Part of a small language model's weights: rotary positions.
Each number is 128 + 32 x the weight over its row's rms, rounded and kept within 0 to 255. Layers, rows and columns count from 0. The size above them is the row's rms in percent of the matrix's.

# layer 2 MLP down (transposed), 768x256, rms 0.0803, rows 59-85, columns 0-127
size [ 98 109  90  99 104  97  97 100 102 103 101 100  99 104  97 105 100  99  99 105 109 100  99 101 107 100 105]
[[ 99 100  93 166 153 122 102 114 127 158 120 122 145 130  83 139  92  98 130 114 192  63 158 151 134 107  97 118 108 137 201  98 182 131 112 150 108 187 121  96 118 100 119  92 189 117 112 122 141  97 204  95 207 133  73 101 125 110 101 137  97 152 102 101 135 116 138 184 135 172 112 110 166  68  99 165 181 103 107 121 151 165  79 100 131 145 115 120 145 176  65 102 142 127 138 107 162 167 140 131 171 153  93 150  76 128 110 164  85 132 134 174 126 112 168 118 152 177 110 208 180 149 158 136 115 176 121 169]
 [149 112 116 125 132 156 126 134 119  66 149  71 171  43 180 182 106  63 144 141 109 163 166 107 142  51 164 150 135 142  84  86 132 133 133  87 103 118 131 128 146 120 137 100 132 146  92 152  88  87 112 115 149 107 136 101 153 200  77 163 101 189 138 109 166 176 116 144  95  79 123 136 119 100 111 135 103 106 133 137 175 126 147 111 129 145 100 151 122 110 109  91 161  87 124 120 135  77 138 128 116 109 125  84 136  77 117 101 122 120 162 123 147  91 135  65 153 190 144 127  88  99 153 206  41 116 128 117]
 [102 168 150 167 113  23 175 127 136 141 136  57 119  75  87 100 154 167 183 108 169  91 142 180 137  93 134 140 151 168 175 171 110 129 127 126 193 162  95 122 126  95 101 103 176 132 129 140  32  38 100  16 113 115 110 171  69 133 185  82 115 159 101 123  82 134  79 170 100  95 111 108 141 118 145 139 139  81 166 125 131 152 152 130 133  33 139 139 126 109 119  76 118 117 110 122 129 166 115  93 153 116 162 185 154 172 162 135 138  93  87 106  85 137 121 188 140 141 152 148 127 112 145 102 170 102 179 152]
 [133 113 173 104 159 119 110 110 107  85  89 153 119 118 115 104 110 193 123 101 165 122 122  98 143 137 103 174 125 110  95 110 181 146 172 119 134 123 118 131 141  81 161 123 151 157 152 136  71 202 106 161 151 135 131 167 130 113 137 172 149 149 117 159  72 172 124 124 126 131 117  66 128 148 132  94 150 126 124 187 123 134 154  68 140 103 150 129  68  96 166 110  93 116  87 123 105  90 145  94 114 119 172 176 190 135 100 177 110 112 146  86 103  97 136 121 106 114 172 120 113  90 129 188 101 147 115 147]
 [106 122 136 146 192 115 113 179 138 144 133 103 120 163 138 117 171 166 116 158 158 188 137 139 121 125  96 122 123 110 183  98 179 137 148 150 107 151 142 176 128  62 160 161 132 129  49 157 106 146 144 113 143 123 143 166 120 126 104 164 168 134 149 123 150 140 133 158  96 115 123 133 149 139 124 176 115 112 187 136  75  84 183  82 133  99 210  84  97 136 158 161 192 165 142 132 153  74 152 158  96  84 131 147 104 101  85 108 114 163 137 123 109 127 208  88 138 174 151 124 173 123 175 172 125 119 139 140]
 [168 136  80 139  91 142 116 139 108 108 141  87 128 146 118 133 177  70 100 130 160  85 156  93 145 161 104 121 130  91 102 106  98 122 106 140 127 100 118 149 126 149 105  73  74 153 120  84 104 181 145  87 179 123 139  90 158 122 106  99 107 196 154 143 141  79  87 155 131 130  73 114 119 142  82 146 127 172 181 106 112 107 129 159  86 141 159 115 142 133 164 131 118 121  88 144 127 128  89 133 125 130 101 191 155 176 138 122 160 136 118 173 168 154 117 176 151  54 144 146 156 159 147  89 156 137 172 155]
 [156 126 127  98 135 126 112 103  88 110 144 120 128 113 128  36 159 178  84 130  91 161 116 143  79 128  77 148 167 137 159 120 103 118  83 197 191 144 166 157 109  84  83 170 183 130 101  85  65 172 101 207 138  78 105 132 132 131 134 143 114 160 141  74  98 118 128  74 183 180 113 131 128  94 151 121 183  91 105 157 128 109 152 145 125 109 182  98  90 116 150 208 215 126 144 186 104 142 108 217  84 126 181 137 166  85 117 122 108 179 119  79 121 123 100 156 112 145 143 156 143 115  69 170 113 173 113 105]
 [100 122 148  91 157  76 156 101  74 141 110 147 131 133  80 101 137 120  80 119 128 145  99 120 167 146 119 118  72 149 110 132 141  95 145 158 137  78 152  82 117 120 125 156 102 106  58  86 178 130  80 146 150 158 149 100 124 127 105  87 127 143 154 118 138 118 135 150 129  79 107 172 148 127 168  98 117 143 119 134 158  91 161 158  95 135 146 115 214  86 148 141 123 104  97 173  77 112  69 218 138 107 141  88 177 139 145  82 209 120 180 110  67 153 110 164 143  81 194 105 141 100 177 167 128  91 133  52]
 [192  99 178  85 101 126 144 145  95 144 138 122 143 148 153 101 127 108 136 157 154 153 167 125  89 137 166 139  90 147  46  96 109  95 122 109 112  83  96 100  93 112 140 164 138 175 119 210  86 179 174  32 163 129 168 110 142 140 143 130 104  76 176 168 137  67  76 195 154 131 124  99 141 137 100  95 147 113 142 126 111 131 115 170 105 195 114  92 141 123 129 165 121 119 172 132  87 117 213 177 180 135  69 120 142 102 159 186 145 125 133 167 133  98 134 130 128 131 148 119  90 101 121 153  62 127 152 224]
 [142 100 181  87 103  62 150 141 109 176  88 125 126 125 144 127 147 168 129  99 145 118 130 154  84 115 159 170 117 131 121 100  97  60 144 135  96 150 129 152 131 116 221 121  95 148  97 143 145 102 104 129 139 150 129 107 130 156 150 121 123  80 183 134 141 125 120 132 149  96 126  93 113 110 143 140 169 144 158 110 205 126 147 114 136 122 107 153 155 120 114 165 108 129 102  96 114 100 153 162 165  89 137 125 147 105 159 138 116 165 181 153 171 118 158 117 146 144 139  93  96 105 143  99 121  70 108 176]
 [ 81  93  45  97 156 150 136  52 112 186 150 107 156 142 119 125 125 162 130 112 134 138 173  56 171 189 146 132 136 108 179 107  82 152 144  99 116 127 163 128 105 180 146 121 140 107 142 150 128  54 180  80 123  94  85 140 152 144 124 153 140 129 139 152 128 118 166 133 179 138 159 123 100 118 109  66 111 100 111 142  91 152  92 104 115 143 134 134 151 134  85 138 168 135  96 152 133  52 137 137 122 197  39 111 102 176 169 122 122 185 164 178 138 108 147 130  97 170  38 131 119 156 147 143 114 206 126  72]
 [171 100 168 147 173  50  88 112 139 113  74 137  91 106 139 138 131 178 131 100 157 146 109 130 101 130 101 127 142 173 178 146 131  88 102 153 136 155 120 125 128 168 108 102 108  99  81 146  72 153 124  97  85 107  85 135  87  80 114  92 159 116 165 120 169  82 113  90 110 154 143  87  87 144 176 139 103 115  97 202 143  95  78 180 117 132 119 114 168 213 131 162 103 175 137 136 153 197 138  73 142 134  96 166  97 178 158 163 117 102 190  69 148 144 136 165 166 128 128 179  98 118  90 128 174 129  79  98]
 [134 177 130 100  83 143 110 134 147 112 107  72 106 116 156 131 149 125  85  54 113  81  83 112  58 118 133 106 154 138 134 163 155 101 110 149 142  90  78 162 132 142  65 153 108 128 107  56 154 123  93 150 214 155 145  93 142  57 144 190 104 189 170 112 161  87 135 115 121 146 142 145 144  81 128 167 147 145 108 106  89 174 156 160  91 175 144 122 149 190 129 100 134 142  78  97  76  82  74 101 132 115 170 131 134  52 148 111 137 130  84 112 102 172 148 145 121 192 162 109 118 164  92 151 170 148 100 120]
 [112 132  74 132  96 153  92 108 120 138 136  88 133  77 137 117 180 176 109 173 123  82 112 165  69 197 132 147 176 115 150  92 138 121 123 114 146 167 163 167 106 118 205 113  88  88 147 106 134 183 116 124 153 119 133 138  74 138 170 115 117  88 147 107 127 148 206 168 166 105 145 108 132 109 106 145 141  79 166 139 148 159 134 160  91 113 159 112 152 167 137 126 178 203 159 111  58  75 127 144 100 177 124  65 149  98 156 147 139 121 140 139 155 103 125 133 154 115  86 150 255 154 142  86 147 165 138  78]
 [123 117 104 216 121  86 122 186 119 180  72  84 162 148 118 174 183 127 102  61  56 145 110 121 149 173 138 159 194  81 119 132 110 165  91 169 140 166 128 141 100 103 115 130 110 179 187 147 105 126 122 115 117 119 144 118 154  98 201  99 126 148 112 126 147 115 177 128  81  82  78 143 142 129  93 156 121 124 129 138 133  65 109  94 190 147 132 143 116  51 139 111 166 138 109 148 143 120 100 129 130 140 191 120 106 111  94 117  90 152 111 149 126  94 183 120 146 166 109 112  89 178 107 146 157 173  93 125]
 [113 110 160 136  80 103 143 149  61 122  95 148  29 125 131 145 149  92  98  76  70  99 138 132 149 123 176  98 144 113 144 134 164 168 115 150 131 113 133 133  78 164 117  82 123  85 151 151  90 122 172 130 118 204 150 127 177 139 181 134 120 124  50 182 139 137 176  85 132 155  86  87 135  95  71 103 141 189 123 167 117  82  81 122 171  55 162 112 141 121 105 140 124 162 149 156 120  92 159 174 140  83 138 111 143 137 144 117  97 139 131 138  83 148  80 148  54 142 124 112 128 144 145  81 142 124 127 110]
 [123 173 151  89 150  80  81  99 153  87 107 141  79  72  87 143 143  85 179  53 131 160 111  80 161  86  90 114 142  93 101  90 146 130  98 132  95  97 138 107 168 192  81 183 135 130 110 124 169  66 127 150 132 161 144 148 146 166 127  66 121 104 123 159 167 168  69 153 118  95  93 165 161 125  84 143 132 123 140 130 171  34  45 100 102 118 175 112 123 101  93 139 167  95 150 118 104 138 154 192 150  80 139  96 148 153 124 152 119 140 168 110 108 158 149 204 119 122 146 135  77 106 185 140 156 173 137 140]
 [177 128 144 161 105 109 117  82 161 136 114 146 149  90  92  44 149 112 171 136 138  80  15  54 136  77 138 156  95  68 132 112 122 178 112 146  91 122 191 130 136 130 184  86 131  89 163 123 239 129  88 164  93 147 161  71 155 111 165 101 106 140 153  86 103 107 128 195 182  88 170 171 123 170 120 122  93  99 135 150 113 102 116  87  82 157 158 121 153 131 125 151 163 108 151 131 107 153 155 126  87 117 103 148  57 122 104  92 151  81 158 175 135 142  90 127 120 124 129 176 134  80 164  91 121  74  92 108]
 [118  84  69 113 156 159 125 129 116 127 154 159 127 129 121 124  59  52 106 133 117 157  90 128  85 155 103 151 149 125 138 125 117  55 159  98 148 112  99  83 164 180 173 127 161 106  50 136 111 156 122  90 135 136  57 143  52 128  88 162 193 177 164 118 167 150 144 119 110 128 173 108  70 127 109 145 167 119  93 144 150  76  86 130 129 103 111 147 135 127 139 102 134 176 109 131 149 117 156 153 135 167 135 154 113  96 129 203  95 137 131 166  93  80 133  76  94 131  85  95 133  98 140 187 115 179  97 117]
 [153 138 119 137 108  67 115  62  87 102  99 118 122 156 171 112 117  53 141  88 151  88 119 181 153 139 102  44 181 125 143 109 153 123 120 127 144 168 176 111 142 141 122 101 123 110  99  79 131  74 112 125  67 107 158 110 183 157 146 111 144 162 172  78 148 130 125  98 115 112  94 131 113 178 135 159 121 126 124 171 128 139 196 135 107 136 135 117 124 129  94 127 104 174 199 127 141 179 114 150 155 151 139  80 197 112 161 126 129 200 150 141 150 147 122 124 102  92 128 120 174 146 113  67 176 134 102 108]
 [202 140 116 102 115 143 119 109 103 166 126 169 156 153 118 130  75 141 129 138 159 113 101  95 125 109 151 161 117  97 144 148 167 132 131 145 202  95  83 143 108  85 116 153 128 128 158 153 134  21 113 125 171 162  89 111 142 172 119 138 147 117 145 213 196  92 108 107 145 164  91 101 116 122  68 107 129 160 116 121 166  21 149 120  93 153 124  87 180 135 167 101 131 118 127 100 102  67  49 135 114 131 151 129 130 193 133 113 103 175 110 159 185 173 106  89 124 117  75 110 124 111 170 126 135  79 145 121]
 [179 145 135 111  91 160 133  94 101 113 139  91 159 106 125  63 116  81  92 150 181 117 122 113 119 138 113 132 138 150  86 109  97 165 127 104 139 114 142 172  94  91 116 148 104 182 103 115 163 116  57  87 110 188 115 123 115 199 127 136 128 135 112 103 174 102 118 173 101 144 124  98 131 129 125  80 177  99 110 153 141 159  65 120 129 145 166 133 138 152 161 109 178 153  59 167 130 153 136 102  95  80 114  54 111 165 130 207 111 175 145 173 141  96 106 144 184 137 126 101 108 137 185 121 181 121  93 108]
 [100 113 152 127 116 111 104  67  81 156  40 124  93 111 139 135  76 146 181 135 128 142 102 147 123 163 181 166 146 174 171 196  64 117 130 218 149  89 115 102 124  94 160 128 146 161  77 124 125 161 112 114 137  96 136 155 140 134 115 102 118 103  43 116 131 108 132 118 110 102 156  95 104  93 156 146  88  75 118 127 190  92 117 134 149 165 157 143 138  90 143  75 117  95  81 127 135 115 162 148 165 142  73 126 137  91 125  97 178 172 148 128  72  83 148 118 104 168 146 104 108 118 204 139  85  96 120  63]
 [ 91 141 213 125 161 146 106 154 186  80 116  89 113 180 104 106  97  99 110 102 153 143 178 163 135  98 153 147  82 123 114  89 120  53 122 122 113 104 146 141 135 140 114 153  60 126 129  54 196 147 105  83  87 127 119 147 116 119 179 102 102 135  97 152 125 109  87 146  73 123  84 104 151 142  77 166 156  75  44 208 178  84 162 106 113 100 108 137 105 129 130 130 148 110  94 129 131  48 146  98 128 152 169 135 133 193 154 132  77  85 120 146 132 135 136  97 170 104 160 113 102 157 146 193 130  67 148  94]
 [109  85 108  89 135 153 110 165 112 120 112 134 141 103 152  72  81 100  74 113 126  77 112 161 153 139  88  71 188 182 145 178 119 112  94 129 118  42 166 120 152 143 115 201  85 192 156 104 101 172 163 148 146 121 165 191 116 164 129 136 196  89 108 109 168 173 122 119 181  69 112 168 144 142  74 106 105 100 122 100 101 107 129 162 118 152  85 104 135 150 109 161  97 137 164 141 105 117  33 161 117  70 166 149 147 133 130 174 137 134 110  80 173 100 138 121  89 108 161 151  96 133 141 140 119 116 109  80]
 [137  89 160 144  74  97 154 141  94 112 156  68 166  39 155 102 170 166 105 142 130 153  60 139 145  81 147 164 108 128 121 114  91 137  76 154 137  84 177 103 103 151 129 114 120 110  90 122 139 135 103 125 170 138 122 138  94 121 126 127 140 103 110 111  74 184  52 120 157 160 117  94  73  34 136 103 143  77 143 169 104 173 138  67  80  79 138 134  69  51 131 145 108 109 129 141 184  81 145 112 138 116 154 143 176  79 166  79 128 140  94 161 137  82 141 116  98 116  65 134  90 143  90 121 141 107 106 164]
 [188 110 106 160  97 159 108 139 111 124 133 129 144 141 178  98  57 139 126 147 160 167 125  96  98 134 130 112  99 118 168  83  99 112  65 134 124 123  93 144 118 114 101 158 140 118 182 129  67 115  86 123 144  69 115 128 153 142 117 121  97 179 138 175 108 113 104  83 178 133 143 129  86  70 174  93 111  78 142 113 126 127 103  63 103 137 115 169 175  94 205 134  71 170 124  97 185  88 129  92 131 131 129 220 201  43  84 108 126 103 157 136 121 100 155 155 127  91 104 183 139 136 136 124 174 137  54 174]]
# layer 2 MLP up, 768x256, rms 0.148, rows 60-86, columns 0-127
size [108  93  98 105 107  91 105 107 100 103 100  98 101  97 100 102 106 103  94 111 102 105 106 100 102 110 100]
[[164 138 140 123 145 134 130 111 178 168 126 107 120  90 160 130 182 165 133 149 117 128 140  86 123 130  56 184 122 136  89 124 114 142 177 116 106 131  77  61 106 146  83 140 115  96 158 128 146 169  82 105 143 155  99  96  95 158 147 185 101  90 170 150 151 140 158 115 113 134 144 168 118 111 149 135  92 143  89 106 140 109 164 140 176 148  83 138  70 125 151 153 124 102  58 111  91 104 153  74 162 200  78 156  90 185 123  74 209 114 148 149 123 142 131 104 147 162 125  83 128 109 157  66 115 110 129 122]
 [160 143 132  89 128 137  73 138 140 100 150 137 138 120  99 149 142 105  79 168  82 108 131 107 128 146 172 142 117 119  77  98  93 136  75 129  90 119 134 116 122 147 121 158 130 102  98 207 110  68 106 127 106 184 146  48 167 135 144 106  78 117 161  62 170 146 121 153 168  65 112 108  89 159 135  67  61 153 134 139 104 130 156 164 128 143 105 116  73 123 190 146 122  96 121  99 155 143  89 116  89 141 122 102 150 107 119 152 198 106  94 103 132 188 176 178 193 114  95 100  93  89 117  72 151 178 121 125]
 [129 116 141 158 100  83 163 145  95 159 165 184 131 155 127 143 235 100  96 147 144 129 106 159  79 173 103 110  98 130 137 163 127 137 152 168 114 139 148 161  77 131 136  90 187 106  80  99 115  97 133  93  99 136 108 110 177 117 121  67 118 143 101  98 140  76 130 117 148  73 153 175  78  76 123 134 125 142 166 119 122 106 109 141 142 127 135 140 209 166 144 190 109  92 102 155 121  98 131 120 103 119  98  80 121 108 131 107 120 152  97 121 137 125  97 129  99 195 132 133 137 142 157 215 159 152 171 120]
 [129 146 116 107 120  91 123 155  94 158 148 129 117  93  98 124 113 109 145 150 128  81  92 175 169 201 138  76 115 123 124 103 109  95 103  90 174 166 125 142 126  85 182 134  91 126 100 115  94 176 109 151 125 148  77  95 146 135 132 100 186  86 203 160 105 130 112 210 102 125 114 145 200  94 120  99 170  74 104 150  76 115 130  93  71 118 135 105 137 179  98 173 119 131 141 173 151 110  75 152  99 146 149 142  92 135 107 129 110 166 122 156 113  69 165 126  83 136  99  93  91 131 181 144 149 100  96 147]
 [100 122 114 143 165  99 171 125 132 105 112 121 132 201 161 102  90 139  90 143  66 158 106 197 116 123 116 115 158 124 166 130 139 121 167 135  77 136 100 136 155 108 143 119 162  78 160 121 102  43 145 161 142 149 127 109 107 152  74 116 172 133 107 109 164  93  84 160 100  96 106 104 181 125 196 111 109 128 114 175 103 141 159  67 141  81 138 157 109 130  91 174 175 153 125 156 131  96 157 110 113 184 113 125  88 120 183 183  90 121 104 158 108  79 109  94 102  98 177  98 105 100 135 219 120 109 114 103]
 [ 77 175 139 139 103 162 144 141 127 134 117 173 101 179 158 184  86  68 101 107  57 146 116 114 166 172 106 152 137 104 139 148  90 108 108  64 104 123 116 133  91 112 154 155 119 108 149 118 137 164  99 123 113  88 123 116 156 147 118 138 128 187  97  93 109 152 143 150 152 173  92 155 142 182 154  86 120 130 101  95  87 120  84 121 121 148 142 109 120  90 128 162 176 127 141 140 127 107 106 191 133  85 151 125  99 121 167 112 158  88 148 123 164  84 125 167  53 134 117  80  86 136 159 172 126 126 117 140]
 [197  94 102  76 128 130 133  62 132 146 135  94  78 158  72 143 125  63 163 142 114 104  85 182 109  96 131  30  85 120 158 129 123 109 111 180 170 147 156 137 171 168 143 133 132 104 133 100 124 114  92 115  94 214 154 174 118 108 119 123 122 104 142  98 130 144 144 198 104 121  88 132 160 129 172 109 106 123 151 156  89 154 161 172 105  68 145 114 151 137 165 132 101 117 111 143 128 206 145  77 165 100 103 155 120 183 107  65 136 111 151 135 151 144 123  78 127  97 100  69 107 103 213 213  92 104 163 140]
 [132  80 191 130  90 181 137 125 142 123 114  77 144 138 146 187 124 101 118 171 141 172  93 147  58 132 118 142 127 157 108 155 110 121  89 115 142 101 132 134  85 150 118  89 104 165 143 109 177 183 117  84 114 139 119 129 100 167 128  98 136 139 166 100  83 153 122 131 111 170  57 158 178  97 177 101 145  54 156 130  74 128 128 178 111 158 165 139 163 165 159 166 181 110 159 144 111 141 111 123 143 154 149 179 130 136 129 127 132 119 140 113  59  76 126  69 126 110 104 114 151 137  94 120 207 153 129 118]
 [158 107 112  85  91 107  55  77 175  93 164 187 153 136 129 129 153 122 165 138  99 156 129 167 209 144  57 171 137  95 133 111 137  70 142 192 127 149 146 144  83  87 151  67 121 145 173  84  99 142 170 100 163 112 143  69 153 104 156 114 113 106 110  81 169 106 164 120 159 119  80 122  99 125 149 120  26 131 121 132 131  76  67 111 136 145 162 152 158  81 145  99 158 175  92 103 187 122 129 108 173  78 106 150 136 144 119  71 106 139 164  87 152  78  89 186 131 178 197 166 102  65  99 137 144  82 145 115]
 [141 144 102 134 128 116 126  72 132 157  67  98 134  98 123 122 214 153 137 144  95  73 155 151  88 101 120 101 189 129 159  83 121 173  84 159  64 101 100 136 151 108 145  93 105 177 102 128 112 110 154  87 115 110 175 127 125 140 145 126 128 152 154  78 150 109 121 158 147 101 119 169 100 107 109  80 132 135 139  97  51 135 133 169 131 107 177  49 137 102 100  79 195  97 109 124 145 112  73 135 159 141 151 115  85 135 108 179 107 112 187 168 189 124 150 124  58 125  99 108 112 149  93 150 157 104  61 147]
 [125  86  66 148 140 106  85 138 166 141 178 120 152 154 117 100 138 148 160  92 108 126 160 136 120 144  89 118 160 146 215 128 111  97  22 140 123 117 209 145 158 123  77  96 107  68 201 110 160 143  64  84  95 106  95  86 125  90 105 192 118  73 148 176 150 107 147  88  78 133 144 151 132  81 160  70 118 119 119 123  94 103 111 146  89  72 124 127  72  46 171 137  72 158 112 158 139 108 135  99 131 122 104 148 114 129  91 189  96 148 139 177 108 144 133 150 130 124  75 126 107 189 113 123 131 166 142 110]
 [136 162 133 132 148 165 147 158 141 111 111 138 142  99 149 127 150 124  97 128  91  85 130 165 138 103  90  98  78 129 104 130 148 103 133 155 147 126  97 180 106 158 127  96  85 127  90  80 164 176 136  84 148  77 166 147 158 163  97 121 149  74 100  52 149  89  79  57  95 149 175 114  97 149 138  84 101 114 124 113 151 140 114 175 203 101  79  97 107 157 103 129 128 119  92 116 129 158 169 152  84 126 113 129  98 128 151 120  62 109 145 121  79 124  31 166 100 120 152 118 147 124 144 130 131 169  97 141]
 [ 82 156 124 111 180 105 161 171 137 110  98 147  83 111 135 135 128 115 168 123 178 121 111 114 191  91 178 149 154  80 127  54 148 102 137 117 126 106 146 162 130  93 112 106  63 108 154  96 126 130  76 111 182 147 157 190  86 194  60  79 116 188 118 138 137 116 135 138 153 111  81 169 123  69  77  94 167 160 168 107 124 158 181 107 142 151 111  84 132 171  80 181 158 178 123 143 151 141 117 116 123 170 104  86  83 116 177  96 150 151 119 114 123 112 126 180  73 179 172 135 180  52 120 111 163 162 149 125]
 [143 135 111 128 156 141 190  60 148  78  63 124  89 173 142 225 141  90  90 106  79  78 112 109 117 184 149 163 135 186  85 146 121 196 151 107  72 113 126 108 135 129 127 101 157  84 143 190 117 110 121  94 113 139 142 139 115  73 160  69 165 138 148 196  84 116 138  88 185 150  95 184 187 125 112 128 162 136 113 106 159 123 109  79 120  98 156 136 137  92  97 116 116 117  99 137 202 180 141 154 138  94 149 115  98 243 124 133  95 124 128 189 132 148 164 121 183 127  90 113 122 147 125 100 133  88 152 134]
 [161 114 128 145 171 195 127 143 140 145 143 121 167 202 161  91 114  97 100 105 138 100 159 122 141  89  94 140  78 121 139 107  99 146 126 120 105 103  97 147 130 121 111  87 163 127 122 140 141 171  89 125 132  97 181 151 120 176  67 136 132 150 165 173 142 136 115 139 157 128  66 107  96 137 139 127  71 107 102 159 171 141 104 182 125 140 116  97 137 122 137 146 149 123 154  88 139 128 175 123 122  67 115 127  97 130 121 120 241 180 169 125  73 132 141  89 187 116 137 138 154 118  84 110 130  82 116 194]
 [201 126  90  86 110 131 113 214 196 105 106 100  85 133 121 158 159  93  96 137 149 123 138 136 157  60  99 176 122 100 127  92  75 141 129 131 144  73  96 123 172 100 176 129 132 153 107  41 102 137 137 141 133 158 104 205 143  93  94 109 143 129  98 127 179 216 156 117 108 114 106 160 144 137 151 141 101 101 136  98 125 122 104 147  89 184 148  94 121 138  97 117 136 132  84 153 132 111 118 118  96 104 147 157 102 105 100 140 118 111  53 129 106 182 170  97 126 153 177  90 171 173 183 209  67 142 217  94]
 [104 163 109 150 155 165 131 117  79 155 151 109 167 148 109  89  96 139  88 170 114 109 110 149 164 142 191 199 189 194 117 116 102 121 117 171 143 174 141  80 143 107 126  88  98 100 135 143 155 199 162 118 147  85 160 134  69 176 150 117 196 104 106 143 124 107 143 147 149 145 137  99 168  66 121 125 153 160 158  90 114 156 214 103 134 143 163 131 132 108  80  73 110 129 158 165 134 156 169 171  89 170 100  79 158 137 149 117 186 124 157 146 169 152  70 134 104 120  83 134  99 162  90 148 149 106 146  73]
 [113 133  69  97 109  52 103 183  92 184 115 188  97 150  90 145 193 115 155 160 203 190  95 185 140 121  90 132 209 152 120  95  98 105 133 106 187  91 109 113 140 118 121 152 165 117  81 154 162 171 158  63  83 157  91 192 121 139  94 182 150 132 110 127 122 127 117 195 120  83  77  90 188  96 108 141  84 137 116 116  88 157 136 201 159 110  73 110 143  92  97  98 138 138 125 135 139 160 138 126  78 171 163 133  88 106 184 167 133 128 131 111 100 104 156 114  73 134 122 149 126  85  93 123 144 111 121 133]
 [180 153  76  85 175 142 139 126 110 155 179 118 179 137 147 135 130 143 135 100 131 111 162 127 177 166 143 111  90 114 130 127 152 118 172 172 183  96 118 136 159 173 144 107 122  62 149 127 170 112 107 165  89 114 104 129 146 103 106 135 110  90 183 110 160 169 177 143 149 106 178 130 127 164 127 142 139 139 127 111 128 142 196 179  89  94 135 151  74 121  96 159 130 164 135  96 176 134 122 146 117 123 147 178 136 103 130  83 104  96 106 126  99 115 127 141 152 167 124 151 151 151  83 121  86 111 108 167]
 [118  65 131  30 156 168  27 101 195 137 121 159 140 129  84 107 120 147 128 124 169 126 105 132 105 132 128 112 122  50 100 148 122 190 132  86 135 132  99 105 152 136 101 111 113 183 133 138 158 143 120 144 118 130 159 120 192 123 158 181  78 140 136 141 163 106 211 127 146 101  99 132 162 150 154  94  97  90 178 127 139 104 149 134 197 133 136 133 161 117  56 150  89 130  74 104 128 194  68 135  94 124 172  84 166 120 154  63 160 157 129 113 127 144 108 156 121 139 119 178 176 129 142 145  79 158 173 105]
 [134 130  89  57 137 109 165 145  90 169 147 174 100 125 193 154 191 142 148 162 204 160 123 114  93  75 124  62 130 138 100 102 145 141 105 101 159 199 146 124 115  85 124 143 116 150 149 130 138 107 128 107 137 125  90  94 137 123 132  93 106 104 115 131  79  98 166 100 184 123  78 104  95  94 162 148 137 153 139 116 143 147 151 107 106 104 144 163 100 159 175 146 165 137 121 135 140 169 134 115  88 206 103 148 189 140 112 141 111 107  83 105  80  87 161 113 172  88  64 125 188 170 114 110 136 147 100 159]
 [148 170 106  93  85 126 118 117  92 228 146 108  98 159 142 148 152 119 177  85 113 162 114 178 160 148  85  87 153  84 117  77  98 165 141 163 140 155 193 207  88  98  99 131 140 123 109  74 104 107 102 163 152 128 167 107 154 134  78 169 151 117 116 165 144 136  91 109 166 123 103 114 101 140 133 138  85 166 126  71 135 103 192 104 160 131 126 226  83 104  89 115 112  84 129 153 194 138 136 128  75  94  97 143  97 131 157 126  98 112 170 112 159 116 194 110 116  97  58  81 108  83 156  76 107 146 184 125]
 [137 113 157 107 143 100  81 139  95 116 128 111  63 158 157  87  64  58 133 134  92  84 105 111 173 137 145 155 113 133 151 144 126  86 165 131  97 117  94 132  58  75 170 117 118 130 147 158 110  92 115 137 130 154 111 117 128 162 184 117 155  99 180  68 158 147 150 119  83 126 156 102 154  99 136 198 116 101 136 123 111 147 170 121 145 120 136  70 158 131  91 126 189 161 114 200 170  57 105 172  79 127 143 123 151 100  61 180  99 129 173  95  74 155  99 109 133 102 163 168  83 165 123 194 132 165  98 155]
 [ 86 124 131  90  66 127 137 106 130 121 100 120 168 135 157 156 166 123  92 140 132 112 123 127 151  82 130 132  76 140 153  55  88 140 105 144  99 167 106 132 137 105 111  72 189 116  64 110 146 129  64 150  83  64 132 161 162  70  99 135 107 143 147 163 141 103 151  86 140 226 153  67 170 136 117 142 108 160 120 144 122  64 170 131 161 121 126 168 115 102  80 124 140 149 103  83 160 154 149  49 120 144 110 147 142 146 114  91 143 113 131 142 122 121 147 154 124 134  63 124 195 147  99  91 108 175 137 135]
 [155 105 102 145 151 163 109  84 135 156 104  66 140 162  97 132 119 121 125 143  95 166 139 131  79  73 122 137 143  98 121 139 157 119 116  91 131 159 125  81 117 128 115 168 117 164 151 115 124 191 115 117 111 117  82 160 150 118  82  75 128 104 127 156 109  76 130  93 117 160 167 113 170  95 154 177 135 155 129  93 145 109  88 129 178  77 110 139 146 113  23 131 144 162 174 126 200 132 115 135 118 189  98  86 171 201 108 175 150 156 116 117 127 104 146 133 146 155  91 155 175 172 156 193 156 132 158 134]
 [148 164  80 138  98 114 148 131 135 126 127 127  97 160 160 114 181 142  73 201 103 109 107  96 110 145  82 130 127 162 114  74 161 108 115 161  94 162 147 130 118 149 113 176 147 121  99  85 136 120 141 125 211 120 124  66 122 145 104  91 116 160 141 154 107 130 136 168 121 224 150 159  95 116 107 130  99 122 143 142 148 126 142  87 149 152  82 133  90 149 167 144  73  83  84 120 127 123 140 122  69 151 150 146 100 157 102 128 157 125 143 146 110 196 181 169 157 157 107 174 185 145 139  89 152 152 111 139]
 [141 177  88 154  78  98 167 134 132 136 130 147 141  84 116 118 117 171 111 132  92 180 129 107 131 137  72  95 115 111 122 118 135 190 162  89  91 145 105 153 101 126  96 118 180 149 161  66 109 116 133 165 112 100 136 180 148 147 145 112 119 141 115 149 139 135 143 138 122 119 143 110 126 143  94  83 127 120 131 140 119 108 128 101 119 156 138 196  62 180 182 121 151 171  87  95 114 118 149 144 147 114 139 148 140 123 143 140 154 133 133 207  92 102 172 124  39  88 127  66 161 100 104 130 113 153 110 244]]